Part of a small language model's weights.
Training: a variant of Adam for these matrices, 11288 steps.
Each number is 128 + 32 x the weight over its row's rms, rounded and kept within 0 to 255. Layers, rows and columns count from 0. The size above them is the row's rms in percent of the matrix's.

# layer 2 MLP down (transposed), 192x96, rms 0.141, rows 19-35, columns 0-95
size [106  96 115 100  58 102 110  93  97 106  81 104 106 103  86 107 103]
[[143 135 182 140 115 150 163 140 110 126  86  85  99 154 156  86 106 160 133 189  87  50 130 146 160 186  61 118 144  96 175 165 131 129 131 171  97 162 123 128 141 146  58 148 128 102 133 184 120 121 160 143 109  46 119 124  72 101 120 101 193 108 112  77 138 152  92 137 139 106 137 106 159  70 167 137 150 149 147 148 120 132 199 112 124 107 155 106 101 124 153 148  78 104 101 128]
 [143 121  82  99 158 129 105 174 170 167 135 137 110 134 123 129 149 139 102 145 104 147  91 132 138 130 138 148  98 107 104 255 155 164 105 118 127 121 149 138 165 117  93   0 142 138  80 130 133 103 126 145 185  96 176 164 105 173 148 146 119 123 118 109 128 126 101 140  86 123 102  98 118 127 137 131 102 129 134 105 166 135 132 100 137 148 144  70 149 160 147  98 134 179 147 127]
 [137 121 115 116  99 158 125 130 197 184 130 108  78 110 135 189 122 114 149 133 115 112  78 128 156  94  91 119 105 163 105 229 179 109 124 132  90 135 113 101 105 134 117  18 172 118 131 108  63  96 132 114 185 160 168 129 125 133  78 166  87 163 122 147 165 149 121 178 119 124  83  98 155  96 145  99 155 129 129 155 145 132  99 130  98 129 132  83 148 154 152 163 165 167 121 149]
 [ 78 159 135  99 152 143 128 119 104 103  84 136 152  94 166 110 140  85 128 151 117 188 132 111 156 177 143  64 107  75 144 197  78 148 114  99 122  98 149 160 119 134 123  68 146 138 106 148  96 216 110 102 200 120 141 107 139 149 123 116 181 102 115 141  86 143  97 110 118 140 118 152 159 196  89  80 125 116 149 116  89 178 117 131 169 148  72 142 114 150 157 154 103 201 107 133]
 [127 149 100 133 114 115 157 125 109 127  86 118  97 104 113 114 105 166 167  86 123  84 160 147  96 203 140 103 115 112 161 177 124 106 123 137 183 164 134 131 123 100 116 167 156 111 138  75 126 143  95 117  93 161 122 113 169 145 118 169 157 116 129 146  96 171 148 156 128  77 118 123 180 181 104 136 140 153 166 176   0 134 132  96 111 167 145 101  84 133 122 131 119 160  94 142]
 [ 53 106 170 127 185 185 128 115 160 113 142 153 136  93 157 119 112 188 199  60 158 180 122 147 149  80 128 100 103 137  86  21 106 153 113 135 122 160 119 123 145  91 169  95 129 134 127  98  86 154 173  85 132 165 133 116 125 121 100 137 146  93 155 147 107 143  90 179 140 135 116 121 107 133 120 114 176  70 128 160 117 116 101 195 112 105  90 146 134 132 158 119 169  99 114 161]
 [143  97 136 128 133 118 115 122 138 137  99 156 107 151 122 170 115  95 133 119 125 151 117 134 133 130 150  96 123 133 119 255 142  79 150 117 117 159 130 143 108 134 144   8 145 118 104 128 113 159  88 110 198 102 185 124 141 172 100 144  88 102 136 128 163 165 133 123 103 104 121  58 119 100  87 110 153 130 151 180 141 178  85 108 148 129 109 143 139  97 139 165 138 184 112 167]
 [ 98 158 151 146  90  94  99 114 132 134 144 114 147 183  75  92 134 124 106  98 159 153 127 115  83  98 163  98 149 114 101 206 131 110 117 140 123  87 179 161 120 162 133 134 103 108  35 134 141 115  78 134 153 182  98 145 103 112 126  97 164 151 128  47  96 105 164  81 149 116  95  82  90 170 206 138 188 115 152 110 110  82 148 171 152 149 152 133 125 121 140 148 117 140 149 185]
 [174 136 102 119 155 159 141 150 132 113 137  89 108 129 123 154 119  96 128 144 140 121 125 137  97 118 168  90 109  57 128 183 132 129  94  95 132 189 145 125 129 138  77 143 128 181 113  80 199 110  80 149  98  62 143  98 171  31  91 120 182  90 145 100  59 169 140 175 136 124 113 124 122 134 179 143 145 116  91 186  86 119 150 136 106 128 150 182 113  90 123 162 133 105 154 164]
 [169 138 187 117 150 114 182 112 119  94  95 161 121 169 162 134 111 107 108 170 161 155 170 122 109 150 141  66 118 112 149 192 164  89 115 126 112 115 124 160 123 160 117  53 112 104 157 105 138 108 174  93 179 137 106 157  73 102  91 119 111 145  74  99 103  99 175 119  73 146 159 103 123 112 135  88 206 149 123 138 138 131 101  96  93 154  92 152 128 156 122 167 163  88 105 212]
 [163 169 136 102 129 161 113 125 148 152 152 155  55 138 184 143 127 147 170 125 159 144 112 136 128 117 102 110 160 170  72  97 140 122 176 130 150 122 161  86 117 158  46 123 144 158 143 147 154  84 168 142 124  91 128 135 161  97 145 133 142 136  82  98 104 123 150  76  48 128 100  92  48 152 124 114 108 178 109 208 111 165 135 100 102 188 105 153 142 124  93 129 169 131  76 102]
 [148 124  97  82 139 162 126 147 122 151 141 119  79 129 109 133 145 139  61 116 176 103 102 141 121 113 175 128 173 111 126  96 173 204 113  96 110 135 140  76 137 196 110 213 147 213 145 106 102  82 129 121 125 111 112  92 133 145  99  74 127 111  94 209  92 169  76 114  82 115 165 109 104 144 150  97 153 119 135 160 159 107 166 159 106 136  53 144 140 134 144 112 123 115 144 145]
 [103 161 174 151 141  96  68 126 110 166  95 110 149 157 109 129 157 122  87 121  85 186 158 190  87 181 112 121 117 165  61 180 127 140 117  87 191 126 174 136 133 105 124 129  82 161  38 142 170 101 120 125 121 151 153 118 186 112  58 149 158 109 128 143 127 130 114 172 159 175 161 114 126 115  63 107 138 106 136 122  92 116 141 137 157 137  85 134  99 123  93 127 121 194 103 124]
 [162 125 111 133 135  83 120 101 144 113 111 163 140 142 153 119 167 131  99 165 134 140 163 111 130  91 123 145 158 155 191  86 110 142  83  99 133  89 168 134 162 159  95 201 117 136  74 162 153  79 148 126  85 127 200  79 108  78 124 169 165 178  68 166 160 104  89  95 111 112 156 178 145  80  82 121 137  83 196 145 149  91 143 155 107 111 130 178 115 156 137  84 101 121 137  93]
 [ 87  87  77 104 101 151  88 124 116 166 135 120 104 110 120 122 160 151 183 117 145 114  94 137 177 109  72 185  81  90 127  93 177  79 114  82 126 145 173 153 145 152 152  58 113  60 111 188  95 153 125 103 142 168 154 158 129 112 197 151 118  57 111  93 138 114 136 185 164 121  77 122 179 147 158 112 167 135 129 106 155 151 112 102 141 129 135 137 138 126 161 114 118 194 151 132]
 [116 124 150 159 137 125 142 116 112 153  95 110 144 159  99 129 107  79  82 110 108 156 166 191  83  84 128 101  99 164 121 130 138 103 149  98 168 144 182 157 145  68 102 125  88 198  49 149 172 187 164  79  97 176 141 138 191 129  88 123 159 130 157 140  99 150  88 145 156 134 144 134 113 132  89 111 137  77 130 114  97 171 107 150 141 173  85 162 146 132  57 124 115 146 111  73]
 [ 62 102 131 157 176 160 177 155 141 106 132 139 130 100 138 115 123 170 216 128 113 169 106 188 192  91 128  57  98 111  96  83 132 141 113 102 131 201 183 134 153  99 167  81 124 173 108  98  92 179 162  92 137 159 124  76 118 106  79 142 144 129 166 163  83 150  91  88 106 145  77 159 128 155 110 104 160 114 122 159 127 102 108 132  95  85 106 127 138 115 154 130 136 144 119 141]]
# layer 2 MLP up, 192x96, rms 0.18, rows 20-35, columns 0-95
size [ 80 109  92  82 110 100 105  99 101  89 102 115 119  98 115 109]
[[ 89 137  67  86 104 153 101 134 156 182 167 126 108  89 119 121 153 174 107  70  84 152 176  97 111  75 117 166 146 170 137 111 131 114 109 182  90 190 130 116  92 103 142 103 105  91 169 128 178 142 104 112 136 106  86 127  94 158 152  56  73 125 167  91  98 140 148 115 139 166 174 100 125 140 125 147 113 135 104 163 174 164  98 156 133 111 191 158 177 115 110 128 132 131 179  73]
 [ 90 116 161  67 119  50 159  93 209 113 141 123 154 102 180  99  94 125 141 103 147 165 110 148  81 117 133 133 119 137 164 103 151 169 129 175  54 101 126  96 133 125 128 110 132 103 161 143 114 107 156  88 114 142 136 110 130 169 151  92 175 100 135 136 130 121 146 157 214 119 150  96 122 104 114 157 157 146  65 123 151  83 114 210  68 125 109 183 125 169 146 128  91 131 160 157]
 [125 120  96 148 113 150 100 168 102 155 210 120 150 127 152 108 155 110 125 167 195  75 179  70 128  64 149 171 104 102  99  99 122 160 153 169 112 118 110 132  80 148 144  90 130  94 161 139 171 151 142 114 146 103 152 106  58 167 125  57 135 108 136  87 132 102 137 129  87 155 125 123 130 108 135 174 131  59 113 129 205  91 124  86 150 159 162 108 178 168 122 128 171 140 131 106]
 [179 140 114  93 118 127  90  87 148 180 192 159 131 119 168 119 165 104 105 150  94  81 144 127 171 105 128 167 175 145 145 130 185 190  95 104  71  65 141  99 128 136 133 155 109 118 132 185 152 112 179 154  72  67 183 126 125 146 116 106 157 138 144 149 166 154 105 124 153 172 172  97  75 130 142 105 149 112 115 107 120 112 125 136  76  86 104 140 187 100 185 124 166 107 139  89]
 [169  83  86 167 122 113 108 185 184 146 139 103 108 132 205 175 143 134 135 129 189  95 137 150 119 102 161 161 123  74 106  87 140 166  76 137  60 108 120 174 171 126 186 146 138  88 171 128 132 116 162 119 105  69 144 134 128  95 131 119 137 105  74 104 130 103  82 135 140 129 171 125 131 146 135 110 189  84 127 141 164  74 155 111 177  52 130  83 143 112 151 100 142 113 116 118]
 [148 145  93 144  84 106 142  83 172 156 158 161 166 148 189  77 148 101 171 131 135 180 151 120 148 124 112 139 121  97 120 112  93 177 170 133  99 141 108  88  98 112 153 107 100  98 203 100 105 116 117 114 142 136 122  83  68 153 194 110 171 101 146 157 139  88 153 111 151  85  93 107 133  94 144 183 134 181  94 135 202  98 108 114  69 158  98 181 133  88 129 133 110 125 108 180]
 [140  99 137 103 100 135 161 111 151 126 118 125 145  49 151  63 136 155  96  87 143 121 137 105 138 117  90 173 148  92 105 110 147 127  84 161 164 157 103 120 131 193 205 114 174  94 113 117 168 132  95 144 118  73 176 129  85 109 152  47 113 189 100 183 156 136 119  82 150 125 148  81 132  98 140 158 162 146 123 100 145  99 104 137  62  88 137 139 142 155 140  89 157 132 164 186]
 [104  86 168 126 120 103  89 114 140 115  93 206 154 144  88 102  83 124 153 156 161 132 112  93  85 100 105 132 131 136  99 113 182 129 145 198 138 105 156 156 115 162 180 113 118  76 127  79 119 161 170 141 146 154 140 153 142 154 164 124  59 128  67 148 134 130  50 114 156  88 168 135 112 173  83 168 120  85 155 120 170 128 177 111 135 100 140 103 181 124 139  71 127  82 100 157]
 [119  48 124 128  73 106 150 136 173 107 131 146 146 136 115 135 205 119 178  52  82 182 130 160 140  77 168 171 132 119 114 105  89 166  80 106 128 101 120 112 153 138 202 102 125 159 150 131 101  98 115 114 145  92  88  94 120 163 128 142  80 109 144 137 173 128 164 140 185 101 184 158 129 119 112  95 132 192 118 141 185 141 149 132  84  73 134 158  85 122 107 102 121 127  99 108]
 [ 90  89 203 169 132  99 143 111 109  97 131 183 173 151 104 160 138 123 100  81 124 108 133  85 134  61  91 158 181 117  73  86 126 100  50 116 174 115 134 150  71 162 187 130 102 127  89 111 148 149 138 129 136 144 120 161 135 122  93 143  67 123 127 171 112 110 155 141 162 149 141  96 102 166 172 116 122  86 118 110 207  89 169 126 106 125 103 105 100 146 145  76 157  93 140 151]
 [132 183 129  82  88 145 114 146 121 133 102 168 179 102 159 180 127 179  74 109 156 127 123 201  80  97 137 133 190 135 160  75 106 123 129 136  52 113 135 158 126 183 191 126  80 107 134 132 110 137 108 110 137 105 122 131 113 156 128  81 104 110 139 118 115 152 143 104 171 144 130 149 182  99  85 161 121  78 117 142 185  57 140 176  96 120  56 117 129 114 141 117 122  99 139 178]
 [187 149 129 139 162 123 153  71 141  65 189 194 141 157 107 121  93 150 188 114 185 100 122 155  85 131  84 143 150  97 200  73 142 135 106  91 130 132 149 143 128 144 111 160 132 134 169 140  78 117 126 164  83 114 122 161 157 143 119 164 118 115  92 101 138 149 127 155 128  73  95 147  93 149 110 107 174 159 132  91 144 167 103 137 157 111 151 121 154 115 148 116 108  25  84 169]
 [159 114 150 120 122  93 120 207 133 123 153 158 138  58 115  97 118 155 100 122  66 142 138 129  87 137 114 125 148  67 148 100 101  93 110 106 100 191 106 122 185 155 176 161 128  99 179 158 121 136 114  59  93 101 167 125  99 150 170  78 109 146  84 130 113 129 102 144 137 116 141 160  82 110 145 196 150 128 136 103 140  73 105 134  74 118 151 159 146 160 178  83 169  90  82 169]
 [136 152  85 106 121  96 103 104 190 117 162 147 189 119 139 105  96 121 127 100 112  87 159 122 116  67  65 181 157 130 184 101 126 136 137 165  92 146 125 135 122 104 140 134  77  93 125 149 130 130 163 109 104 162 174 139 101 144 168  55 126  66 168 135 113 141 116 113 178 139 164 127 179 178 163 183 192 143  66 136 160  77  80 116 102  75  91 146 156 132 121 110 143 120 158 138]
 [199 120 141 143 131  95 208 110 149  97 196 169 128 141 115 130 121 136 171 124 146 138 103 169  86 129 108 122 201 123 132  55 113 137 128 118 158 113 151 161 132 157 113 149  99  95 178 163  86 139 144 100 102 107 168 193 142 173 156 159 130 119 114 118 131 122 151 146 146  77  92 104 167 112 100 140 171 100  86 100 148 125  76 133 122 120 112 116  93 186 104 145 101  37  73 135]
 [180 116  62 166 114 139  84 152 158 162 119 120 152 134 210 157 116 137 138 132 188 114 151 150 142  83 139 145 134  85 123 100 130 182  88 106  58  94 149 155 140 139 206 141 123 115 166 111 142 161 131 135 107 113 113 114 136  96 137 159  97  93 107 111 158 126 108 112 115 154 119 130  97 131 155  86 144 105 119 133 159 141 182 105 190  37  99  72 174  94 136  51 118 109 104 144]]